{
  "num_hidden_layers": 14,
  "hidden_size": 224,
  "num_attention_heads": 7,
  "num_key_value_heads": 7,
  "head_dim": 64,
  "intermediate_size": 896,
  "vocab_size": 8192,
  "hidden_act": "squared_relu",
  "norm": "rmsnorm",
  "norm_place": "pre",
  "norm_eps": 1e-06,
  "positions": "rope",
  "rope_theta": 10000.0,
  "rope_fraction": 0.25,
  "qk_norm": false,
  "attn_scale": 0.125,
  "bias": "none",
  "tie_word_embeddings": true,
  "parallel_block": false,
  "init": "trunc",
  "init_std_qkv": 0.0362,
  "init_std_o": 0.00484,
  "init_std_up": 0.0362,
  "init_std_down": 0.00342,
  "optimizer": "muon_variant",
  "learning_rate": 0.00359,
  "beta1": 0.95,
  "weight_decay": 0.0,
  "lr_head": 0.00508,
  "max_grad_norm": 2.0,
  "warmup_steps": 200,
  "schedule": "wsd",
  "decay_fraction": 0.918,
  "decay_shape": "linear",
  "final_lr_fraction": 0.1,
  "batch_tokens": [32768, 65536],
  "max_seq_len": 768,
  "doc_mask": true,
  "train_tokens": 526200000,
  "max_steps": 11499,
  "dataset": "wikipedia_en"
}
Each number is 128 + 32 x the weight over its row's rms, rounded and kept within 0 to 255. Layers, rows and columns count from 0. Numbers have three digits each. The size before them is the row's rms in percent of the matrix's.

# layer 7 MLP down (transposed), 896x224, rms 0.0554, rows 666-722, columns 168-223
105:064129110151124109140104121106134165191121112157136109105117130116133143206143112159173182099147145106144120210141137095127018114120149096093101134121119070168129111094
092:058136142173164129085116108106125184181127088150152125124184154162175083142197154137212172112110092153119242125136124157096145148063114161069148147102189114157086148112
101:146101142172140152134108069129123107154136149099113111141224130130144097175107100130161145150176141132168123075131115117102167114145163148135095112123078082144155085130
103:126145124100152090146138125096098098119130089098098129090173131144113187184127168106124185108113107102140187122142166174146183151123142107120085099199117115154156184129
101:134168095152073091173066153145127146114105188159097099112134157158113075107198141064127128101168177186086178093155095155104168101096118145153099110119174093130100136139
107:123150077099084098145100112094121089129056121137179133181188124152121120187188168080138142134155100125129111103144133111127084147101135103110080141169141104119111102190
102:156137085122158091131155103109134147191126148107123142060160128086119126083181136131084128096122135115108139113053111144095174053133055159146079131192111077137105147146
098:042132140177116153165059167135135087126091186115107089194122102117112114156175139097159053151173095163113150159122161109136177142070157110134124084139152086092188092163
098:108156171135128160143182180158108127118088125153139130128082147094109087129082134090145128082120095090145162097146112162128116183081177144130094127176079083089150121142
095:123150112138123109154156117106060115172155123153122082134172176119145097139121137040119173088115147123137121086128123060148161162091080156156101103157179059126094099143
098:154137131081163169102152129105052128217154113143131159121132121116122192108165110155220108121140154140150125119089151118128148091151132096164123112108156132106088159127
103:136132131179105044095111147096130095126129148104197152185137150141160105125155150088062128120172159136122190083117117122098114173161078111123143116146193103095093047137
102:105179155154106145087139136113121134155154105144137068106138112144110109054084137183072129126125140148181164081124067134124088124168097071130153127141162158116116169135
101:174137133114133114132154065138115192143163065153138194098143159148092097156121105146097121093139075159151206096078153143146115127135102131150135164151130137170117134176
098:192077125117137116134123143147121109183075157146094155131094148111120114187091064143034132141138170087088130082146093123190071151111109134177128093109105135120092153129
098:128185143142092091125100119137124181165171084155145138165092168069160130148149192135179102163170142128128149097178116105136103150069128124172118121144161129129125166163
099:093139098088142130099093145161151125175183099126149095156181159144153105133115212123131138184085071159115104159190196169087055105149095135150157214146098150136121147184
105:156172121103125139141122142159104208168134150141105166120124164144175167137126143133147130118101183079170152169103136073174132117072090084163067140107134083147154201095
097:162119075086143192188085159140135135108143150120095163154128123136117138080108182118141161113103119170080130158072130110161143113146130145118149151126108129148168140112
097:140166137143101131114150112142120120115108157093143115102087124108105105142104148118111180126100145121082130167135109129139143141102200081130124171132051112183205159157
104:172118121180135157137147158122118130203128120155132182137173151133155176156178152199113181149147140155135091139122125060109150138149098097169085161148153175087118088175
098:096203175114122120147174161114173091159171156076160115088100163133113151120107139153142151138119122180104102145115131174096135118158152109187123102175106169102143092138
103:162148149085104147136123155196120132124094169126136149123145116126150109114114147112125110089153131155126145195170073154102123081146118097134124096121065149135159175115
098:093088159108114145087144097127153156191135073147156170101196177151128100171160161113121107182160127131061146083167203117068127075099146104086090101068095084133105135158
100:149135139100161102162149098103073100203107178103122155124151166103190127135163122171181155105158147135081085180110093154139049130063073151105071168111146136159075129106
102:092166107162152108140140088093120168071115123077080147104110147198171173105104151151120148086103136120171149105055159136164130111101139115188156104181207122152075135114
099:071087204175102116090125138085152121147104138193142111080144132110150147152135162123140124109160116088081129112134101133090104129117092096139099118062181096087112122135
104:173106099118134189155137100139106119161166148167123168143083093177142146107180130126100100144080138167085142075128173077132084105080093134144169100139138082107074086116
109:120099140103120085154091093082126103102128132140127091112147182167110159092083089169041075140158164139150139102123067146147066162067123083145106137114062187148148096096
099:183112114157147119159108136159136213134136156088160142130101106117100152095107104140142185171094080093141113153142187086143120124149105137129102096125098073160123169136
093:194132137148087143104141077178107101146151128126105182177154229142185150162166189110176164103105065126238137113131171160155120137101139145146195114193114108136130105130
104:151178167143135117102124176125102119132121141083129123098134092117139092105165098188180080154130136100152108122153114153117092105157147102132147114145128096119157166169
104:086154180095155136171126075130171073132124150122086180175165111107135156168088128093106167162150158126121134139085146172108117102154086100123093167155133153105108115122
102:174128110141100117113112147141155128115135161113084056127117138164144087099112114095172140078162103142087087189116102082084178130137164092162142115052153071117135143122
094:109114165122149084110128152097102133140140175146161188170099119119164128150166093170204080136123106125104131109120142138146169099151136122102117150133100097081158157150
100:155062114060138191191127152144156141047138120126121117180085135110127163102153143152072125091143147107096109128120123079096113118096174139167104184106149182133107115134
102:148113134092111159117141144200122139175112160085171150106056179116185170110132149149113098134148103072143128131152096098137097146148125109127152197077097144156160116127
102:126109117128205112174102149142147106138123188190184155185184118127201149139183098119091136164161151113126110156137102100137150126119142152148099113142138172088161156085
100:153127159136093135132129105158140203096123140124126165146133155100164137089142101140152100150144140138123096136210191164119152106126091104153140188167125188151135127131
099:145163130125119114181202122148074050157158136115129173145111123118082125160169063077103063101104153108135082092136107114126133186069080079120111143112162130191192192118
103:158165126120123139152123189077116112095190157109170080081144102202140079175150166153145065155104112101182142098159159155093083133137139126155099145133093130077095167114
106:105137138131166135132143134114107149134150135149076123080107116122106161146092161133050112066119096151133130106152136142131116076154122111149147100107184127082121157141
099:118119132139141120171152100176108132140144154126138157158133138099046083099137156085113175124127168133112097091148136163176149119105092132119179095137104137201091075124
097:139125083136159120109102087109177161123065161137160133077140157161106141106121136161210112176132105091116139118144142132172151098123170173103145087059107129087127118146
101:128141148134149045144196104150057124164127122190105093160077051153125153139170140159086136124149158115077135178111121139116154100133081160087086155126143142124181149129
105:163118085078057193163128139094077112128167173142096141107151091158130130123163157101101128098112152095080138095120139060110098107125134137087165099141113138081121139158
104:068143153184138125103134126125143118114151128115137133135165111052210124158133123120063102150112186106064118108171199126109184066104104104116131171161126115083123136090
103:111139155126129110070115128118081139120141172132158117139091091165199128134163141144111132159097185054095178161110117139156068118106194104137130185131086129117155160128
101:190096134108172112162170104139143143163116135088124121146128092173121120117114112107131123065116165154149108143088189058130145216141122076114057110153136094105046083187
091:142145127132145155139164156136139152140153122122142110103217147167096184099074105173141157072082155084113151101157129142149140082116124169135161148053122113150134129118
103:118156160138168157111131127162170125091075129106120109194154167149145158154130110114120126063082121162149134135167176171105104146125051125095135136181099097139084092173
103:136125134070152094090099074105138181159210123144061124176115108104071149077165116126114131114146155122057151127105171119150159093152109200102161151121118107115144094184
100:094150148080114118207127193115081114130132156071153144181121104062086149119117127105111144117132164138102112086103136102157167125110081099145113151114147178149075090086
098:117109151152084103163106164124157123112134110116140148129126109146122161160116177044054158200112100105097113114114129108097144069119074137114135130143111109087062166121
097:144126154150123135104129141190128119149184046107103179147118163150075117108177113112063147154114143120127126119093192127082186127122101159115121126163124178157167185144
097:143135086085175107152114162138190080124092131148130081127149193119182123139099131159116183118057194153152104093128115118127135140107148127155157140088128142127173178141
101:130094114175147125099108116145177152131103115148101153122113124144138142130155114141092070142123173176153119110080100089116143109112134132139138069166121100111143046178
# layer 7 MLP up, 896x224, rms 0.123, rows 667-723, columns 168-223
090:167093195167114137149128212166141046187130107155109164134108058090053137220148160110121099147052135109118123080119151110113079178132133135144114167124140148109201168143
102:133064162088132147054174171127132092131080136107207093191087111142058154107140083157075169150074128084135164103118135101075122144148195157170134103145100134122123135063
094:125074143101136119101121084147133136075114152082167072148085178110136151083129145079108169109097128094070099119094192174113116174120152108184113081195147160102116166095
100:114129079155188121044111138145123133137134183150133179150175130105156172105129126074147162136189144048098109177127130077109103137158135142135150108196161075094149115101
111:125052163114086082175137103122076148107150120121153146130088135094175166136188127143111097145155163083087137118154137116155126075137116168124156101182159127172101137143
105:087163084157090116046058179107123062116122117074121125156066110121092080102130191081076123168126162098112126169110077162140099118103114119151075115114156131134149047138
097:132093126176140105160129154168099141085104164114091139074149109099168123109153138169158177155134152114082134136151103162134174085094124123085152099189101168110126105162
094:107124063192206130104125151119105135154154129106125164131142186118137103141112134115113133122167104123108144127125101145130125165155087134131141088116110147137170156107
089:192140140082119178107124137152166089130145148138086126113109120125162122107093102169125063129188170169124132115133175090120127110131142052189148110180064162080122124148
101:146114093133143148142167098190092136130117142124079141084043092083167133126119123112108138149129136142149108137112068215184129096115157143130172154154112072090166188166
097:121072151096137151131089091178116190136113184160122132124123146159161128167178069182147106106164122087191110168122123092085158067163173132143145117119133091115116148090
099:095121144152121123121148151154168101099082076125130158067120128136120148135167123104132091101132110143062128050115131131196037122163082177135160168172138160059134107140
097:155103107160137120074113089070138085142084130116139155142091154090102169141119134175117113147135120157160146142145102148169125112097166131113129158153145157113117095147
092:144173144087100143129136115178090122154150139105131043128111089169150110120148132177146164094153149133147127101146101142078123120095191164081160157125118168143108137102
096:116120131042186120112119164123116088099084114147118152166128112185088140116120111146079056110123087120117104165160144147161156166105142170104153156115108149166169093108
090:142140131164067150104100090116078118147079068144138128114162084131122145085124086149071107053119231118180180112086156102172165154139180131114122118104133151134105137107
106:177077206192181099097107093148100104105148104156153154113159053094089073122123116178163100147150156078147194128121119107113130142081123130135138069141153143129124217070
094:090108140167185100052136147136133192122139107113113211050134126130104132128159087149129122084140114112135109132134167131111108125075142099062126087129185110099132166117
101:178142158135093148149092128140140094104167152091074106106151145173113141108104105109123116139138165128103155152089117103136147118123042134156183097099116151127062112130
105:070111159113150150094168171189131102131135122116114155200051196100142070107137108090051153120153105104121116116100140154104130055145139107137193104115199111095163173136
099:134113118151066098070100124160107121117144095134166123135091117154073067083108122089141073054159109175122062136180080090105173148072132104079144208078088112093097144110
102:079108121098085152151119066064092122162127094127069141162131149108161139144113083157106144174115109114137177115170158126186094139127091124118114181145201135131134087124
096:135160078134113137137124141101159169092153152145150141114140163171113097096110066156175152111101083145155081147128156135118142096175140076123172125137133074063119149111
101:144119113138098101124087071167178189038080117090154156118097159133155097127126120155075105148116088170133121141115142121078126100098187097134194173186122113133130131184
099:169163116154137137075134164115128107101128134078083144186105175134163186109174098145131155139122116127079146171121112162122210128124175147134093091080131170102103133130
103:111072167139118144141122153127082110177105136071147109094117078136108077085153160113105095140132192128164071132118087123166166090101132091154193155170117168132174068144
111:130089144145093153124159114086116031082084145137154143174114107126153096161183165134156100131072147157083048107184141126130161197115134087160158089130099170111176149110
108:107085127129076126143068058103134139093096142128170122107149152170161103080127105168110131101139144102128106162141141145093148055064104072132130134091144118110110029109
094:132163106110149082140078055139145146092174098158162116119090129139132109111153139131199081154094129099128150160098068154107111115111144132119165068164165104121156203171
092:133083165107184132089106221164143112112133102170219129134184112107165133168146110177113131118149109130091108171115115062117163190090085149128121138129138114138108120164
105:105136101125157149144126155127139147133121175126140149141158084132104070092103125067139087196066125121141147075118148113143136122132105074137120145121111180118144135060
109:172145122121092124057130153163153156109138113122123102116144171106107129095162102136114119110146202116141136155151120126087129119123099155120145162177105139130171090120
101:125137136130105122097145121105166140087126099086157165120109129164141171146089163078075124113102116199140091124137128198167164146124147188074171131202099131099149186123
089:122042096162165181136106156117152039104136135125094089082133130182097123087125141145125165108145080110165134141087113092109116152164149165228141191150095149155172093126
099:097083129093101082144110124139153110168143139097095136014108150080149105109160171125098126133108147116127142159099109149095113112102163154101121106095113097202161167085
107:075157086148129123142108117124123098092154088093074150136168171111174149093120125173181141122131193166127161137102139168179091131106164175109132111144168171108136122091
104:144128130064159120174138114107112119096194166113178116165047138103136124144121111102138149139120125107151116118098164129123106118119098163109125197109147096121150159127
103:120096123105121142194144090124176146144142089084157080130108098117184088127121149151177085121162122115171157176148089124154106135110122151048167118132137176115156165184
102:108189148170168093111188091116179135088121125151115165198139118104133126127112091111152121097118173093101118144132176063135195108174130180105109125147155125123150158129
100:169083141216057113101105158125113083075092125157171101149150078116154136109114135176107129102106140124154156159104151170108188109101139133167170144057094135123132121063
107:160082076108119129111152133087136163121103126153169103109169136180171109104141108122137100116179114054136132112161100145136107093079126103106100106108124134134141178107
102:089118074137141085117119088160091185115079098092104116099152132161144160084072143140164156152155109123176112142131150150166138145164134167162151138125133134160122181112
089:172150115132128128177082156150134092151133127124129129149111104151154140177144121118098125090083140146083141151117139089138111173127164068100117142126148109110076101035
102:102104129116140139121122182074125080117101133103136138170102113092152125169144121081146090136175098130158145178143116091133121185053168136179113156138120217141124093062
108:107099135048155122120168129168123134100153204126080129141122108086148086125163160085134113126117140099096124114095071141186135115195067096148143097135132180055151153132
109:118119151089083131106118063082116156146094095103151140153114074174144095108122099086091074078170101142131094153173130099114063120146112142093156126107162146160135194155
111:168143132136114159077135130105125051113085121131164093135077094121087113132167135184069102122150085168087153118078114164126078139153207135131099162095119178126106090151
106:143117166114107131160132114175181154143189155161153103150058151077103123135175074098048082147120084101182085143157110097168141167141086139084161115156101111152157150101
092:125119130115149097111149123138091070082122112131127181111037171126165153108183106067140095160171125135133052152140114160099143177141120117145151092164186157110110167110
101:101115130101125108174177133166047124117149167112119110097110135115077127146098120135138121094057126102085113141163108153135131146095087137124121103139122099155178152163
098:159126162095212099161120117088117128137073194089092126185133179075154125105135158151056136147151190112156100124101078129144174132131072107123104212224109077154127131155
103:175134159077146148120142104113130109171148145109098138132162139128137132138135065116094167120096156106139105154103163166132145177056130176145109080114149150088077089167
098:177104191123147116134108090134158157151176134176149097104079114087126160175118095146115117128080186152143057133183119160143095092173115192115097153152190180057139120139
096:139161123129108129167163105033098109098154129116148099121109094121174128125138140122143175156149150077129134145162098190118092099178162085156150115070150100120060088072
096:168136146158111098091072114124109154088146176134085132096085100145077103182144171153125146194168128129143159141154148141131114103157103125123149108095170102117113082143
104:129103215060076167117163121077152128094126142126090118116125163146131144147088082118171179076053146121151048162140157117167199103110142161066137192126057104159143137097
101:128122119175153141132131137061126135102080126151049141101106140065128124064131168090148135110119136092106116110133098145147139121115145165116164132149146114185136089176